Weights of a small GPT-style language model, trained from scratch on English Wikipedia: no biases in attention or MLP, a variant of SOAP for these matrices.
Each number is 128 + 32 x the weight over the matrix's rms, rounded and kept within 0 to 255. Layers, rows and columns count from 0. Numbers have three digits each.

# up: layer 3 MLP up, 1920x384, rms 0.161, rows 160-259, columns 128-191
# down: layer 3 MLP down (transposed), 1920x384, rms 0.149, rows 160-259, columns 128-191
up160:078121149149136103138134139140180153142137158153175124131120168158132185172149145167172121178151172108145181132127109135176112082121125134084170160123098052122170113093156081114118166127121095
down160:132104159142110198159165123105132044104154132121118125120057165101156123086139176226095173089180122087093115101167152170147112108143129104137115145062164123108127095191103148109107082138110114
up161:112128114153131147138181150170103108144129138124116067115176134145202094085107101123120106170156168169139089126177125175190129147090154167077150119180187077082166144142109122181142158124145089
down161:137096152143122155139122087141107163130141180121157077130150122084084110132114086117118167078086063038160204175128127075101122091147173126123076126118101107136069096184133132176129113111175197
up162:144176099141162085120160124122122188083099115129106106163144093094090159129136069147101182139112119106189128105118120126117135133052101136121112095051136103118146148133043159116094153093174114
down162:180163118116160166142144146095090095130163170105088149119157103122146139163144116102158110119066140157133125132168167111126127095147136020122153158117162114136181167102184100177112090200093125
up163:115160151104145093163141115154089140180111187119168126133110108111109067154099144115120123156117155163071200127158112084132097155145116180130183178129116164133127116159168105134152170129098161
down163:164096125141098126128141130136170122166149133116113173128095136139122075084155127114118142124185143107135130165122140186127155109167166131150138152152168066168139154137055164126126135159141152
up164:140170116104090124141156078077132130148154137151182077097110141154103119151169178084113080105160150195110171168085132131101075112104100193085168135173158131175178113151124168145112141125151156
down164:126089131152130160128084090149131146131126095100152112198166111116132129108144154114152149076120103099144121151166115124067117109163173136215125129070147142112096157108127162117076107138130118
up165:173094143085123114168190136145128119092091141134132109111151054098111176105162096062080163163122150121165122146139157060136105140145097123099094141107148146136134118076119157166157175066128143
down165:088098097168121166135113116087135176193146155101111108148113168152158167158111180127147121062132168173131128130152113157130113206072117157108141149114132151112062142107168142164142132144119089
up166:160124123099087094142147100141133144138079110171108121113139154121072166121128157173103120086206183119129124122180116175084117148108143135116143150102109155170139147110105163082121112136118159
down166:158150175174117163127138156106138139104129144061099123130097095131186148108154134152147138179079118150137106129104175094169178115103082139136089143105125150143089139113106116153149159117118101
up167:138184086111131134138138142163155179159129087161101103168130157142119169122133146146130167163126122126094113125122120126121119137132147114160068141121036132098133156159148091094096090126133135
down167:144054165113154091133089084090118054088110130057154105123131107129097112129143139085126142140165083174138138101149207141163105099139118161144182134076142112135100123145107170133171144187160142
up168:090135182137156136080152171134138138088131070104157075178134130157154121109162100124143155188156131066080137169130145104169108084112158133089141097133085164141119163136149125047094127122109071
down168:134147138079120152157092136114109154130175205095089099147110074158122097089169115045142109164117128132144165083107104069168172106171078127150126161145105121117221124132128120126133093126173141
up169:056153137186164146082151090124141113126104138092100099098150165165144113107173125156111112156147070115147153125144149109137082147107127148098177134125112080084141097127070139130102188112136117
down169:157154141132131113171099140125118080088138120080132146140155086136102092113112166137071202148175175175141090104131146211079065091127103063167084155115076163148129073151124141150114101157125130
up170:105132149125145114106096114099130174128151176105122148131109162190170167130079100122146124087159079131109165133069179075166165106135138117162155116155100113107212173073155154183136132075127129
down170:135137109162127076118135168121148123101069134144100170119084076128139155092137134139148184111178171103138148123137083109115095130090167142084118168105094113112095029182097065110153198146057122
up171:115129094151160130083171140131103162110095058131209101145128182134117096156159126127128132150135142184097090174152122124143107140107143096155108103112136092119147134097126149145152105178117088
down171:182208073200143143158121155166134117139117134179115128077132071129171109138180202146148086113148152087159095109091105131107118178155068123110128090045186181063113067102096131077102158126141128
up172:125147123141112136142058119031213123133131142123086194117102154181138108169178125116142120154148150136144049084101116182130039109091132158130107159062194123078125155116151142180187140159073104
down172:108119062155156161103171139115094114156131169106120129143070103048116213104150147149179149163129098068031136100220061190077145108120091138115124145172123113132122071103083098147137200136133234
up173:085127142090143137121075217151167113146094134080126176143167105094114088170072097127163185111140104120110141160158119110138115119164154223115113062132078121096203173149107068149137123132093097
down173:171151174135170128159200085112099158139136149168174170116113146145115147165134119128116095126086131154155167083108115127148137106133097081070083135127144122106110146093141129076172129167132158
up174:125124116086127174137103105075098086115087130139121122187197106120104127143122163091170152152175142107145166168181058155144133143145123132156101147125084131114098143105158136090091062121156217
down174:156107146136147111108080132167124147106108161180072107061140140114080108156141179082171112128102112159152128106099125153068086146125113095136125106096125190091150120092085116113110124127099103
up175:109168115121127099110202064184181130140112190146141094097097137176096137164116188128181100139135118122165219145133092101175190145122065129133122108146157112189134148139148153110122116135058115
down175:158127130135118136158120137127077159160142107134161151127121131111105126130139088101159130127098129151109148096168120127082133149139156130143141138103129159110086085133121102103052138183143127
up176:148116133135145120133136106144164121152125113127093094076127060135140118120182117189104090114130123130078088123128155086097121110159137106142085120082096132165109121164157160111088145144119141
down176:132121150170118136119087163185176147061155152118161146145152145117111182096132119090153147137152086165156102128147118131118118111122078091086154120154092114062107120131117092156107124077136109
up177:155195109106117177127104055081130109156156120121152106120071071065160153132195152081091138111179116110074168114113175129176170129125175170154120111165115108109084193070123137132137116081147169
down177:071119145095125162130119042155186125148150123114118148174163103115128085177127151057099180103066070144142088090174111136169089083148059117150154148082078161216166122154107115100149100125160075
up178:199101178113138173104112135159117112129077122200136146116155096177153121175076173124136125164180132135111161129124075155170162156147160178154170101109101068150161153205160150137133136104157040
down178:097084117039099132124091023140124102103195170087150108147151103100139159128091102117111115136070121139111095196130112141156161097147111097126189114171121134109085163088106145128140154037170194
up179:121114064137140183130139140094098163171119123148122123097089122187116084135087151104171066054147114209126093100113093153119118186102122145125139177131140169165182093118148097130101111135138133
down179:147114142119112108113120173174162116065096131106175145164154087108124110182075101103088169138137153119136154120109177089128072113138098127165162131156111147065088138099090136148103103077107183
up180:177100110119129132130136136130112132084133154094118114149114193174142144116098116171141121139123123101102117121084104104088135098132150131139182142175192161122138156082072088119063161143124178
down180:124108098137127114088103120127120131169170118149153097119112080112087172096121156170124136160103132107122095135193104178157097118120170076090082134102098091157117145153059153087177159092103135
up181:158148099158169136111158080113093169114171069098141112156115175168192079082128129119100155121115132072131134141092115080132116114148188062093145162178103107133051105145180111142110120084112110
down181:098155082129144099150083174129158131164132136152145101148159097100133164167131141147135063169121146127105141196186107134098058146118101117162175138147151169099147097083103138114111154149102103
up182:135134122120143116125140144150148132105140130098165142141123145134148105124114128189166140035109112133140190121092097121147090131096136114091125160111112157087107182052131135146104160154085092
down182:103106155146145164133155133139105110058150083173125129124127138148136158156084146125097094175172137166132126148145115144128138140130153123067136146155100090173093149187133159165124117102127145
up183:007109119149148121124167092159125168111129147149127083069087099068147138112135146214136177165108212030150106101124111122112113121141082199209136133178192221114125123120119128151093091209169147
down183:176127150132093173124101158091086143080135137188102109146070163091107106132118088111148148120150078141142112141123122124155161139179111072072108031107163118119156124097144156151158131045120123
up184:137133088076132132167174122097158102127115133134131172169155118104175142160145139085180132122108104103069112122162055194080133145125145094122121134152166132124125216141123176123142112109158144
down184:126142111111155175113093094138111096192067101147135117088163106177122145083195116115087106109187141113117062088122082171125139178123124158113122081142072152099121105167101167098117113172161067
up185:136063111159111126171093146097181149184116087170075171132101167180132181134078136056153138114093109106143119135167137174095089132081103169136113124069096116156091095154088120118148175115131121
down185:117101098073121126139071155149044154104113157111102155163206147174151094150133064126107170110124128129123115114083054152121037103077103114116231093048171091104074131094099107145096116149138100
up186:109147098100089144109102121105169187091096086126147111115059187154184142151105067123099138162200121167144107160110110137110086145121159166162121157155113123144153150146098167130091088146118108
down186:122125129135140171134134126178090144134081082095125145147180167116151139063145155104116130096102154138134124122161087151134145122099108127054151128105132132127129061144134059122155181177136077
up187:076165152221158143115179196113068158140173104121121131149176176145150220153107126204122158099197093154118213145159129147081160073186123179149093112128231157098097156081133174157205151142141140
down187:146166125135091143069135145102054152114139114099084125129121119088233153159081120130119196148158095198169093203082211085160086116129092132099108130150100108142145178168108118118145136109100142
up188:000100163188133009000000000209034000255110252168207175229174095244113146000202193092000139138083165101174179000255052185135143008250240000064070191014141152226172112130212184115000255190112154
down188:139164255105061103089078109097051048151113192162166129126192169218170083030187110139014134082157161077128158091218248133139116117150187014144103110083129208166052112079166161153053146117056141
up189:133131088124115137121101113089079142121156140122171155150074145162170144093153130098128149174200182135142100184065139137123148144147105160121132137104131135140115137198135157156104161161130210
down189:135138169123162163124130096103116101117174084155097158139140220097137185140089081166104088102053118149116148129148152122172077115178154121060133119099102159185059124142126170134143148152064124
up190:139141115142145138109051113121164111165159151127077175077113121142103139119093104142152092164138148133116165129188089125105124138138133113110137076149087146119124129135087147121139094097153117
down190:122141183090140090101126132126127086078123094158130075120165110083143135084171119153096118101137141086132128172110127142166157154128122159184120143072142091135158138071156109115141147121114151
up191:076117149128118156111122167043069168122176134110120106094119093105136110122081111104149142141076094169140224188168097154088142135129166123080100123173068095116149121084191051221132134117116099
down191:099155147145129113097134064097174063093141072128114064164139154124125125119089152109190189015097034114153113068144152128119179106121139134152141169102132092102219181113153087086164158098177112
up192:154051159086177147107165104122062122152140141143131172120162148128099086144072130091107114094170136111145188124128100125107181099132153180075135132091159113161133092164199113116090150132146129
down192:126136133124090107152101065116140091142155142127138168160089103099110110110141108166138108175150085104164071117079115058104052144094157136127055172133121117065107098063109130123085102096161153
up193:134080166113107101102157107108163172104149100122149089129085077138071151097105097103125134108090127128132134063109094153112127068179046117181177100113202161083126127169120127113097132138111156
down193:159167094146158162106169120102141164085146117214142128076116119117200118119170112081070132177106142127118138159160181188055129074153153128113108139146037110174104148088145138166147208156140162
up194:097116098140097112100115126162089112128142156115129117078091091091100198119160187108100145105148125072119141146093209132063132079087167182089149176105090106117057143093104098172071182154157148
down194:124097150097110093080127102154104137129141178117095116158071040134152217137236144065128133116186094097070090118106077112123062125108209111190115126146131113098106082147123140083082175112114139
up195:149107125173115126100170137138129124164092106098113163120115121102107106085157069072166150127130086140176123105088120125115187105118160140106153060086081169084081054102088148103125101133143152
down195:125126085119102140154075110104121143120118138066176155142122116152112150115123162114240142098109150178108170159123150109142168168129128169156160131149169107112132199154149090070128113172151122
up196:116133158110157112146144087132113132205134129112057165095135098141095087108089076096141150099102097113146124130134135097120169160115141134131156158117103079138155084118106170139128125131115105
down196:140097110155100131132041142105087099138131140154151122142084159131172082110155136125100187149141140163114119153119179128129086157138129149121102141141130164118124172154148085140128134118138148
up197:130133157084160090058132150149147120125145117113096100115086193118136078135170121135133145150143042088166120142081116134142096102130106141149120166124112083138131130139146107134107102170122146
down197:108131146132154141099149089134162219106153172108165105173160137117110095130147115161134139146096148167116101131092133167141147125151156175110168147123158152135065097139163095189123177142173114
up198:102136152121170097156182151139123096126067081116102104128124130158131142121151120172137162176123164181185109136091164128134103089146148098137100088137144107122067109179053127154095112112124143
down198:186131132197161082096144124122118132097122071208123228106112051121120090165151102138064056096066149107121108139136144137137119104117136164080132144109140146127154089159147131131107132075117181
up199:174123145166089111086195079101164107096173134068145137139148089137141103159081086181209124050085128145099201130149126112078117081096158130141141163138083099211117152125105122081098161100115115
down199:164124159114190100168144153106075131180166124172155167119105096145110053164111156150074098071113093180145160129146198111149112145120151154148192162176126187139114209140165174169132192089105196
up200:104130150133047110153114121151126169120118155114122081146133061115176122156133129074125119106138100140052145150136150130122122173190117144100151114149125106139129128098127176180136089199143141
down200:161098144150088128118153119096155154169173128092165202156127144126147094192151097114090146171099100156150113147123112174166176109090156142093095159132158151137090076148131137134122136138160132
up201:093099099146117123072127182125158147111115156103126113084130089148102188170136158155132103166178123128118202192115113157138128092114175149090119103155143133168167133110098138134110128099120107
down201:111150192094157148126131157150148073154144141105121122112121163153101147111143143102178141114159169106098112082113145090102177158160110138139111111104127144124140138156138157135136126168153085
up202:108136172115231114199178070146096155164153106104099148161131116142088077108161128153133101125104154158128094104153130164119144066093170097112096181070142111148085108070174093080087176201100079
down202:129112189100139121145092106131065096108116165184194108106103139105138118094132137134184121096075045153097143137119175086135121116157128206120139122143144157114121101125071139156129073068149155
up203:073163124144107094192113127128165087113155119126114166078098154211161107123114142147115151143129106099165142134122125082087109156148106141111134105144143151168131152078136125133046099030117149
down203:130108132145160160107145172132138134121070115089095155101129151139112100156166098096175110113193108176106119109075156131058120115172109087132144065106082106145139108121147121110167142150133073
up204:112103097140116106119110129113137166142114090093177121118154093174108183078177148166081156152118101149124147110144168131136104135127147087123131100135163142177172121053128177118164136053143079
down204:092101158137110103154138083124139147097087137116095092133131047113131136107124116103121084141106131154126097128130143109101100148214072109098136100087114120095135133144100099135138102107204103
up205:085115148110088113130168099183174120136151086106161160101138109134125120111133171223156123154136153108075164092102162174170153155142132104121148122196144109062145117141073128096099155141130104
down205:090141162140145123161119153148158125124082143104078120161195175146113153132146080088129087139115130221148133155074090142102104098086139155134120098061170129105117134155163164178107086093129088
up206:162134131108139113129148070158128126162154163151130112144124098098169131129151048119077137138120131132092116127152167173186178124085078142143146122151169083133120093141132109091097058155152165
down206:132154156108124129143113168181096142130149144177119146129150092178101155119106072135128113183116090100116107161096198106120112172195169116083066102135102117177077112089143175177137113097093142
up207:134153069186112132119144157079157135150108103112101172164143160088163136131115138119084075142121148104098099078066084118137074169110097151106093137167143141130123125139164134153148167107102090
down207:126101098159056108154084132093068120182152134155129122104184120167056189143117108116123081167082120127152138098143128124095114113153150121104132180118063175140125092113090099134135084106164121
up208:128093190143098127174183168173187126165140120153171146115156165096086066181060138144102112121145192120119117109070182227100116126103106115109109135100158121080128155069029193100137171181144086
down208:113175163107146107102129068104131096129147100140055134113156146076026174085111127158150135172069139094142159114180128214106138118129127130156088202161125083108145178139221138081079107174203077
up209:153120095122095093091113128126116124133166142129144155089150112122153078124094155085124143201144152088147138141118159169098158132091181137135101091121134077189125113150134153169131116126132133
down209:102117155155176136183106192135158161149139124141149108144125122150092145106220137158144048095138114154170150084130126119127122114127076119109147173166088147108145101185129139187093123131122085
up210:096111095094134090069092114104095103104176134122090116112121123099122147141149146089149144089093135149169137113145088123110130089145161100138156098170108173114140134103128150161112150099172163
down210:171167119194095093137083141117028110160150146157165118122108154117125138126114124080207064137092128122095162168119101110162140131129138151039134143145113164115114116162125097132161157141144146
up211:160152126093073057118171188166111128107161092141125137116066127186114112138151124160195106154126126047136126124135149085111111122071145105157134093148107075156115164081139121189176115188149153
down211:101148115119149164150144119078203114152133114081115127109081136108156155154078137142070101111159146141149107128122137167175127131151082161126123060133157162128152162132094098127141133062118121
up212:129108090191105149143108081112132106159126147134115151061114157177172108143107134132149132163140182131129095081114094123173156110096155106140105119104181109113138109093151138137087120172125147
down212:134147135121135114106164104161092070159095102105136129127165120130116142123141105146148126156224128052140117105104120127155123125073078141190146165103143193132139114113163136143126130172149146
up213:069124104166151102157130143158117127151153129158163110153096084206152098116137147129156056177085186109142149181177118133124132145113149095144049133109127067125086118151136078075148108136078169
down213:128169092188051090142137203157085127162184073115087172131125136130169137046156135140143141081189147170188162180095118071145031192082107105153143171126172193141133115108113148131140153092104165
up214:136147090133091156143166133168132092104164113102158130112116090082152077122183113115081089157104112098127140109130109135124118115140087107163073135181114174125141094129172136146108123155110174
down214:124094173147172114067141122158074159136139115157160128155099106163149170163119137142141177171125134152134128162099162139101098133100186146115153109143151073114160196146056149163176083082144157
up215:117157133107104062083095205158149086168116170064116055082121066163062142147116104149169179189156139078132106103052083072182094169079137155118052087146105084168112142162095081161089168162154096
down215:154091118139198145167138107136103171121116097132132152140156132152164130133167151134124123072089135111162147120141102104068141150150140190174183147128098173136157113119127149138115130165164167
up216:153091084098155146108141165115096090144101116124176122112151121081154116050086156123107119083074128116109186146137116091151138166143157144090097117142158159133127171078124089108135095107082062
down216:175162079090090164110147140106139188098113124159153144138154184128153085131095083141166146068159063106173114100171174123123165172134058115110151083083124144106123135183132135132113119114174126
up217:108156134102131164101163071169128172121175146140125124084152088124088162129098134112157104139054107075123110129097138074188141143093132131139074118145158075091078127134113133142122141144143119
down217:131154151111118142132196158103113157110166131124051089114124097159191132077166157098100159113142147176166099127118131148068073103143140141146126094113149107124140072163106145082136138117101126
up218:093155072186118077186134121129134125121147140150130191124159142123145069117191118122135109138171140148145109117115073155169134178173143112111114178107121087149118135126127092136141104078114077
down218:113091166120131141098095110059157119112129121089155087175122076129124207096126111116116113095099104117179150138111190137112094074151132146162142072131107103100156100122119139124076132149183167
up219:109141143148108118186174092221164137126174137161143200149147085179145080139146115092115128123161141160059156130102144146132102118075066172084162156150146136165069152163165073185119154122137102
down219:178122142120133124111114136097137135199143128099089103093112094093126132138112094092127068168089097102171117180115114112115070148163130059178116173140156146129177142145091166142122143129101164
up220:128140187098086111166063171139160100124133098172146106126120111112169127165150128091207116139124152098127141109103129079075153113174044135141205132154165067165148173164187176163132106092156106
down220:124138125141133165066158124084123131123133142102137127137092129129076153066148127123068119141054083099148154174124105120071145116154031127136140131185203104143158120133137057135159096146098078
up221:148102112087149119057178175177176171122077082153120171080048084110135038134110115151099110169092162078117145123126128080102148113103093133125154146104155061100181197191118153109094103142133076
down221:158136164110069116157132183109095134104197159099157162167152096153124133189147139123098164116134095148111159139131188154133079108122157119094122123115084150162152140077113116166160166100067152
up222:114162077175099091182132115172082116077168123118122156056141083122112085149171189143127094172064131108159148148116146118132109218115107143110174150152218087131088108102108125078161152163123115
down222:109138142103154124103133122081136128135159148133083138132082139151137087181129126083155113135116106137165114100142117144081132108114146156151091186125139112156118121121134157139111121175121139
up223:120068179161134088117154128131094140167144135123072131139150093170150105152144136147128153086116060153054123181111109131140136097129120092143108159131121059131119164110150136078084172146137145
down223:136108121168149130138145110106114111183075111123136103125104118062130075138148114103116111160147153136098112114107159157151073124136108161096105162088208127126087117120091158122086048111130148
up224:147120190119130174112141108150148082157124157094055116103174133140147168155152144157185114186086115184115073147127196170079164111096119084113219126209085157199080140098046110121203158183171080
down224:142117169161097153171118132072191073014174206119127182114074079100119121146142135149180154165188099162104123108120180067135172106128135051069184095144107115120080092057102190171152187117183138
up225:120081107132102198109093158166071125101119130134163078132180114114147157092160142154162118118140085183159108066131160120064072215093065133096109119113079121114153119142194133106111096088139136
down225:106073177102138147148148144105157116167165140149173105155143120127141143131172095122075103158133125169135094122174066151137114099136066125192197127122196118128129132115086105140115120127153164
up226:216086162140088078139175098129116155141136113154144073115129099194118100137118121099174130161141142152118152145161114143142196100095127140092143061124103093087093166114074154149107149175195096
down226:098136117069079158152143120108124117107146126134077101124086128120118129150149096099129138135142120123144120122160143074094138114106149129149117128180117169097075091147118043084138156118113105
up227:053133075154170114212064120142120092128139136108144095170107171129140155106142132150119149147149108101139093128086143145162148139101151102096173156099111121126137104117099128108104147103099080
down227:119142113152145127133174145117089148129113124132121127071155180149116089122129176089120121120160173117068065142107062144048121084116126073149134132119121170083112096149105115123182130166120085
up228:128059121185145109116114093128139091109133164118125088098102136053100113125115147154158033124112112144111129142130143077074106131135128094162123116154145087135129132056160076103104151162096169
down228:108113142102099157162138116107100151173148145108119118127161144254134153136145167097156187150139124158166113114139140166158090155124133123133090157121132118146137171164142103175128132156117076
up229:155141096153138139118108113145127148174115100172128118084109107125152081147119120095110089000145139143179111131159143157204148100130156166092153124171146115126178149125119083126086164122099153
down229:094154125105109121115109082093130072097187121155207144112125162160070098031141150160190084161161145129148150027151150126181148115171082163125133108139114139077121180154127139144111102131147217
up230:156120128150168078160101128101108141121116121176118099102102111103135123125112102116149107157177103170133106141151136085100103113071136099090085176161142144153128170082109146110146129120143135
down230:146135109076112159105129195170115159141133121176092190176133219105180149166079122158075123122095073084168154141181136143078131082130117014147151119043170174090139148157166122146094078136119098
up231:126140128143127129110201170123140128131145122112118114108139142087131097136108124132161096114128132092111104124065124152157171093133124126132100123135108123187053154105140056125125117139147108
down231:178194195121145101140125165165142103098134100123188172139119147154156099129087149134146118102111147130131105152151082120120111182129096196149153097137111107092170122163145135171147079106160124
up232:130111129134124138116143125117116106117225097135095115166119088129116094183079093147085117168105120108119111123159113122139116168082098159110089139162135121130064195100182145104145077104157101
down232:112134164100134122088174104154124104112083157158136111149121129121145124065160145134166167111143106133147152150153103155150121140147137114121157132105154140151153097191120111118148184117105124
up233:131116146143093097121093190176149189118127159173130132174097102078125117106160129104103148100133141091139146059095136142183097141053133121156114124147130151125088156178179085157097125052123078
down233:148150168106137185131130133137144058130133107138172129075163158111128156170082152130150147141080116165231085183101180146141106116133112164124124144107109086139161116124149168135157090141120155
up234:111104127076075173141090146110126152117043122158105136112129159150138099144125156153093130122125158121085132137119121138131118110161172154108168064100105119154148075114154134105077163178148138
down234:175104123108157107061124164092164095190188143125162129164141153084144141173095034135097116103110164148167163145164157145147104151114090098135129149147113161106129156119132124170152082126079158
up235:171149149116125134120190088122125116131127124112135162129172108140109113107159122196156136121135102122104178112100102159110064106100132140160090131161154120045145176129144078144098090161179146
down235:101127074131124116145101153136094157114161140124135122163100120115136071152128110093149096163118099145146048104129072115144141135120150090112130124139177107138139137110033121148122135106147112
up236:155124121109111091116107101096178093097149151130099092187193090160089083112120092080149147180066051171137130097151069168120034123070108129071119110057145167098051055106136138107149113137123048
down236:089130146108112138127120069069141142185158127098125158105097134186145167095065145177119138079166152163147107148108223093171147124169132084116085133120145111112207162154143112159093155083105134
up237:118161133235124130115127157102093082161112135151127109144123098159145086114152117148120092120109142147136186131075101132128098146151175109142107108125120124198113105070165128112132070119123130
down237:134086144075123143149162135114168135106137203134118133087113076130099162155104062176146115151137081114096122077171124110151098142053052166109089112132121119130094123145101106121080143114114075
up238:071125224187118138098148121051197167143143147158167123096131239126194117129086083106195095125098138186174092078080204128182176099086109176207131095059206148076109164127136173141084100124140124
down238:196155107133131156139104103119106080133127163132112144147161062114097182147132109080144184149147078074125106126083192184123109141092158093109121166076168145114153101143101145096111185177120182
up239:111101110141057024089139160117178121123123096138083128115145221114194096121169203120120148175140131064177137128112088182158091128102156095126114142093140139115061113117183114159107130129124117
down239:128130093089192207134189108078113117114133117129100165101133188059193099139127113134129170090165145233144090206117110165118110127169070138107107122162171068143141169114190144172116167114163109
up240:110081138181137057099098159102183145134119136168148139137140130108089131146138147143123114151098221168112172114103136129141063165132102147161125089157102110177081152107109108136153120103134118
down240:136128097076045110075129130144114162136102060120134112161134177166156163129145123122073187148160107126097125149129124197114181142083177124131142133160119111100169060140165151137137095105190145
up241:105086126132130182149141167180128135154162138107106152127068107110078157113127135091141133096117109045118118080131121080120164139126190137152063095128169138172121077156134118144145129116080111
down241:106169110075000188195128129159102121110143101129133066128185157124129142119134119158136167071074153167108130076126115119125104116113087133140122053136134087114155108118098081090174101164103080
up242:145081097115140095111144165116142130121163141129123117087110090147139092187156139109092148125180183107115151142095143111150162190131115112107146129113105203094160096173197126105138077132137106
down242:104129176090106183156080082174110099142119136154137121180170072122150087170114155110160078164111072135138166142132124132118156084085164151125142116144142129155100116141088136112144165124117084
up243:141088120183127122039090112136126145099050134137158084092163090109182088126150133113158147089126127079148170108092132126106179120132151084140115098111144096086139152156128118123172117211094128
down243:135120114109149090196164108109118134094149104087148150120096156119062188149121114122135100149115138164136098153116100141148102123110099112128134184095072159161106148094086131092078117122123115
up244:096145153101173119154125167082188113132085137113148132103102124060165205157137133138116122099178155117102115122146140177092108166132098161154127108076120128133098131154151137174119157130114115
down244:115188112148054089141126088111116170121100129148137148148180114078125110097187136104110161194127141117136118143159166077155129128095144111097128152122155128097147090102091133137102104081070165
up245:130077154110138116088155127099119111120148136132086074163141132189148130191156189111108121156117148110129105103159089106180176088143112124129117132149172119083091146155078167128136135095080188
down245:104212119119093120164158155177151116133123125114168143153095069103084082148075097079127109124114135118156097134074157204118093152187136121070148139113112164076088166076142173147131132151142049
up246:135193120110094084133089131169149126115101121122114198204142119142145182107136140121096168095170139137065101115127130126172135135166136113080147112152113176093153129127143155100155136173083121
down246:160122132130129175147082132097099100172066093161121087117134149133134143149135134068179155181092135129134165134117165117153140116107099125108123138088145108108123114141113162144162166092117163
up247:148069157127142152199117122181141103065169161102131111085098126135132116131108144134113166132146170126139175143140139119099134129094138071116094167160118095168119137159137136166138164143080100
down247:162122104087203114106097079123057175159134079178132153145121132125063131122142148095091097167069107157105175048115160118147125094113160162098166101097115147095121085094111160134065139114139154
up248:136206093175175074158126153093161126138097096191131104116143121085144166111113140151179150138090185053116164158149133194119105152110220111181156148162179154187139139127094154119094080180172172
down248:110124160103131115118147118081091116142103122165131099165115177170135114084116159154146097166155115141106136138111116108165177119176131122096107105093142122083114140122174134157134118096123107
up249:129100138131104105198103174105143073129137123101105130071180120170118113122131088099135156163137170131114110148107159174064133168150169089179091055057173140169105071104177130180113146146072149
down249:117134133138080132124157128114139112131100175104146210101166123155135114148175127148111135130122164138163132151115077100070132140176138113067132113204150105160111117105142155183138062142241116
up250:170140174150181117133139171151093192148138095118160143115118033097129155087150142092143143108112128083165130137141146094135209126081173116144131133113094125161133078123147139144060146135153144
down250:086131110098124148146062133148138074116101114105120102135047093137121160132128132141113080135142122107096098184105092120122099119101123120157134112135112121083124096149133133107185166158084162
up251:141104170145137096100109145144118127167132139153046177108148142105128179100177096124101117089187137088137127162163138108111119119123132147138156079181121146123181113043097177125137096065078170
down251:116074142188109130081109132103112074164097113157214148157087147148101105112101124167175204096115141067181149155101153146163105205179131140147107159138162128165078110128140105145114138175107072
up252:124124146156079107095123172094125190166166133140134138106108093096087134118149175125139133156154169119104118124136133174169135133143108096163115129114125078158065171119100144091116125085088178
down252:082163134120124233166150078151146124147116059152146130169153144060096148112118094099153074086057107112192164123081096150136133171106148103095095078151108098173145159092138067118097113096083120
up253:129145155131118158089155074083138118113121110167165140122108152142131114105162138156138179053137129159121129148111154148184088133138148105137094146131146140144132130088142113108112133124144123
down253:158153148156152181168097071149121179151134116093084159170132107134100188138132159176143024144090151089077119086147120165123122092151153184152076156147142129113051087131143161124150134144139127
up254:182098102050124147078121052083136108106154153105120109172112170113083163168160111117111095164172059110091121149101123132086155089140134169144106117255105155093143168174171162140076173101116092
down254:137173066139041168087107045173091155076129147179117101186119118133183189089181138211158103094119128131137099052131082114121074153189091179154185187140085093135126086154115112125168167097095162
up255:112124084173122119090081115142102118163135177218083129057086103181095157119113140166118022165138087118117118108133150070166065078124118110175150107169151101172148153117172059184120125103115119
down255:182160086141088110173152124085111130208153139133196138150134135070138065154138191107154103073142163227105151117127140111115135118125066073131115138140170132077173106109047149085142099160106117
up256:166113132146091116120117150115170111166156140141165119115131116079142092080109147154137091085123118138127153126137104129083092111047109118154171163121134090113151122094097115165185145103092094
down256:137020123092160154146094127129162150070161203165139142122120059109204128134118066105127114145061096091120077126101145115141077123127108124131120173093129136115156179218108074139113167124146170
up257:196154153149116150172130139176182152086111102084113178161160178179151187162061106110133112062199099142099101142171154141204179146108134180150097031186130124117169131119122068176095136115176184
down257:121144122130139094150153122129121134142099119158142155155083094123154122088097089112103155092125120131141147142111148101107139089086105108144129114096163159159086122104124163127164105139100082
up258:056067104163118139114106080145147105131115120098112116074135104151142177112080155120120130162104151125085136163075080193133184167177162110143112138101087138121149170102159101138088101124152048
down258:182138134087147106147150139131102137112147130150136152147086087130188089188159138119110135134124103148167122157092160096158108134201131115130176122133191132180109121119120114134152168150148156
up259:100192137128147104066108110118121140107124092074126143126152079100143101103115125138152119120111134133130131133106151142145103125172137166123112093144113151124123155098120113098132176150135137
down259:135140129132134106131097141131160092150094141198090122086138186100157150094142090162110142116182161121118136118101173146111109142113105114104115172111180123174149125135090151186164133181150157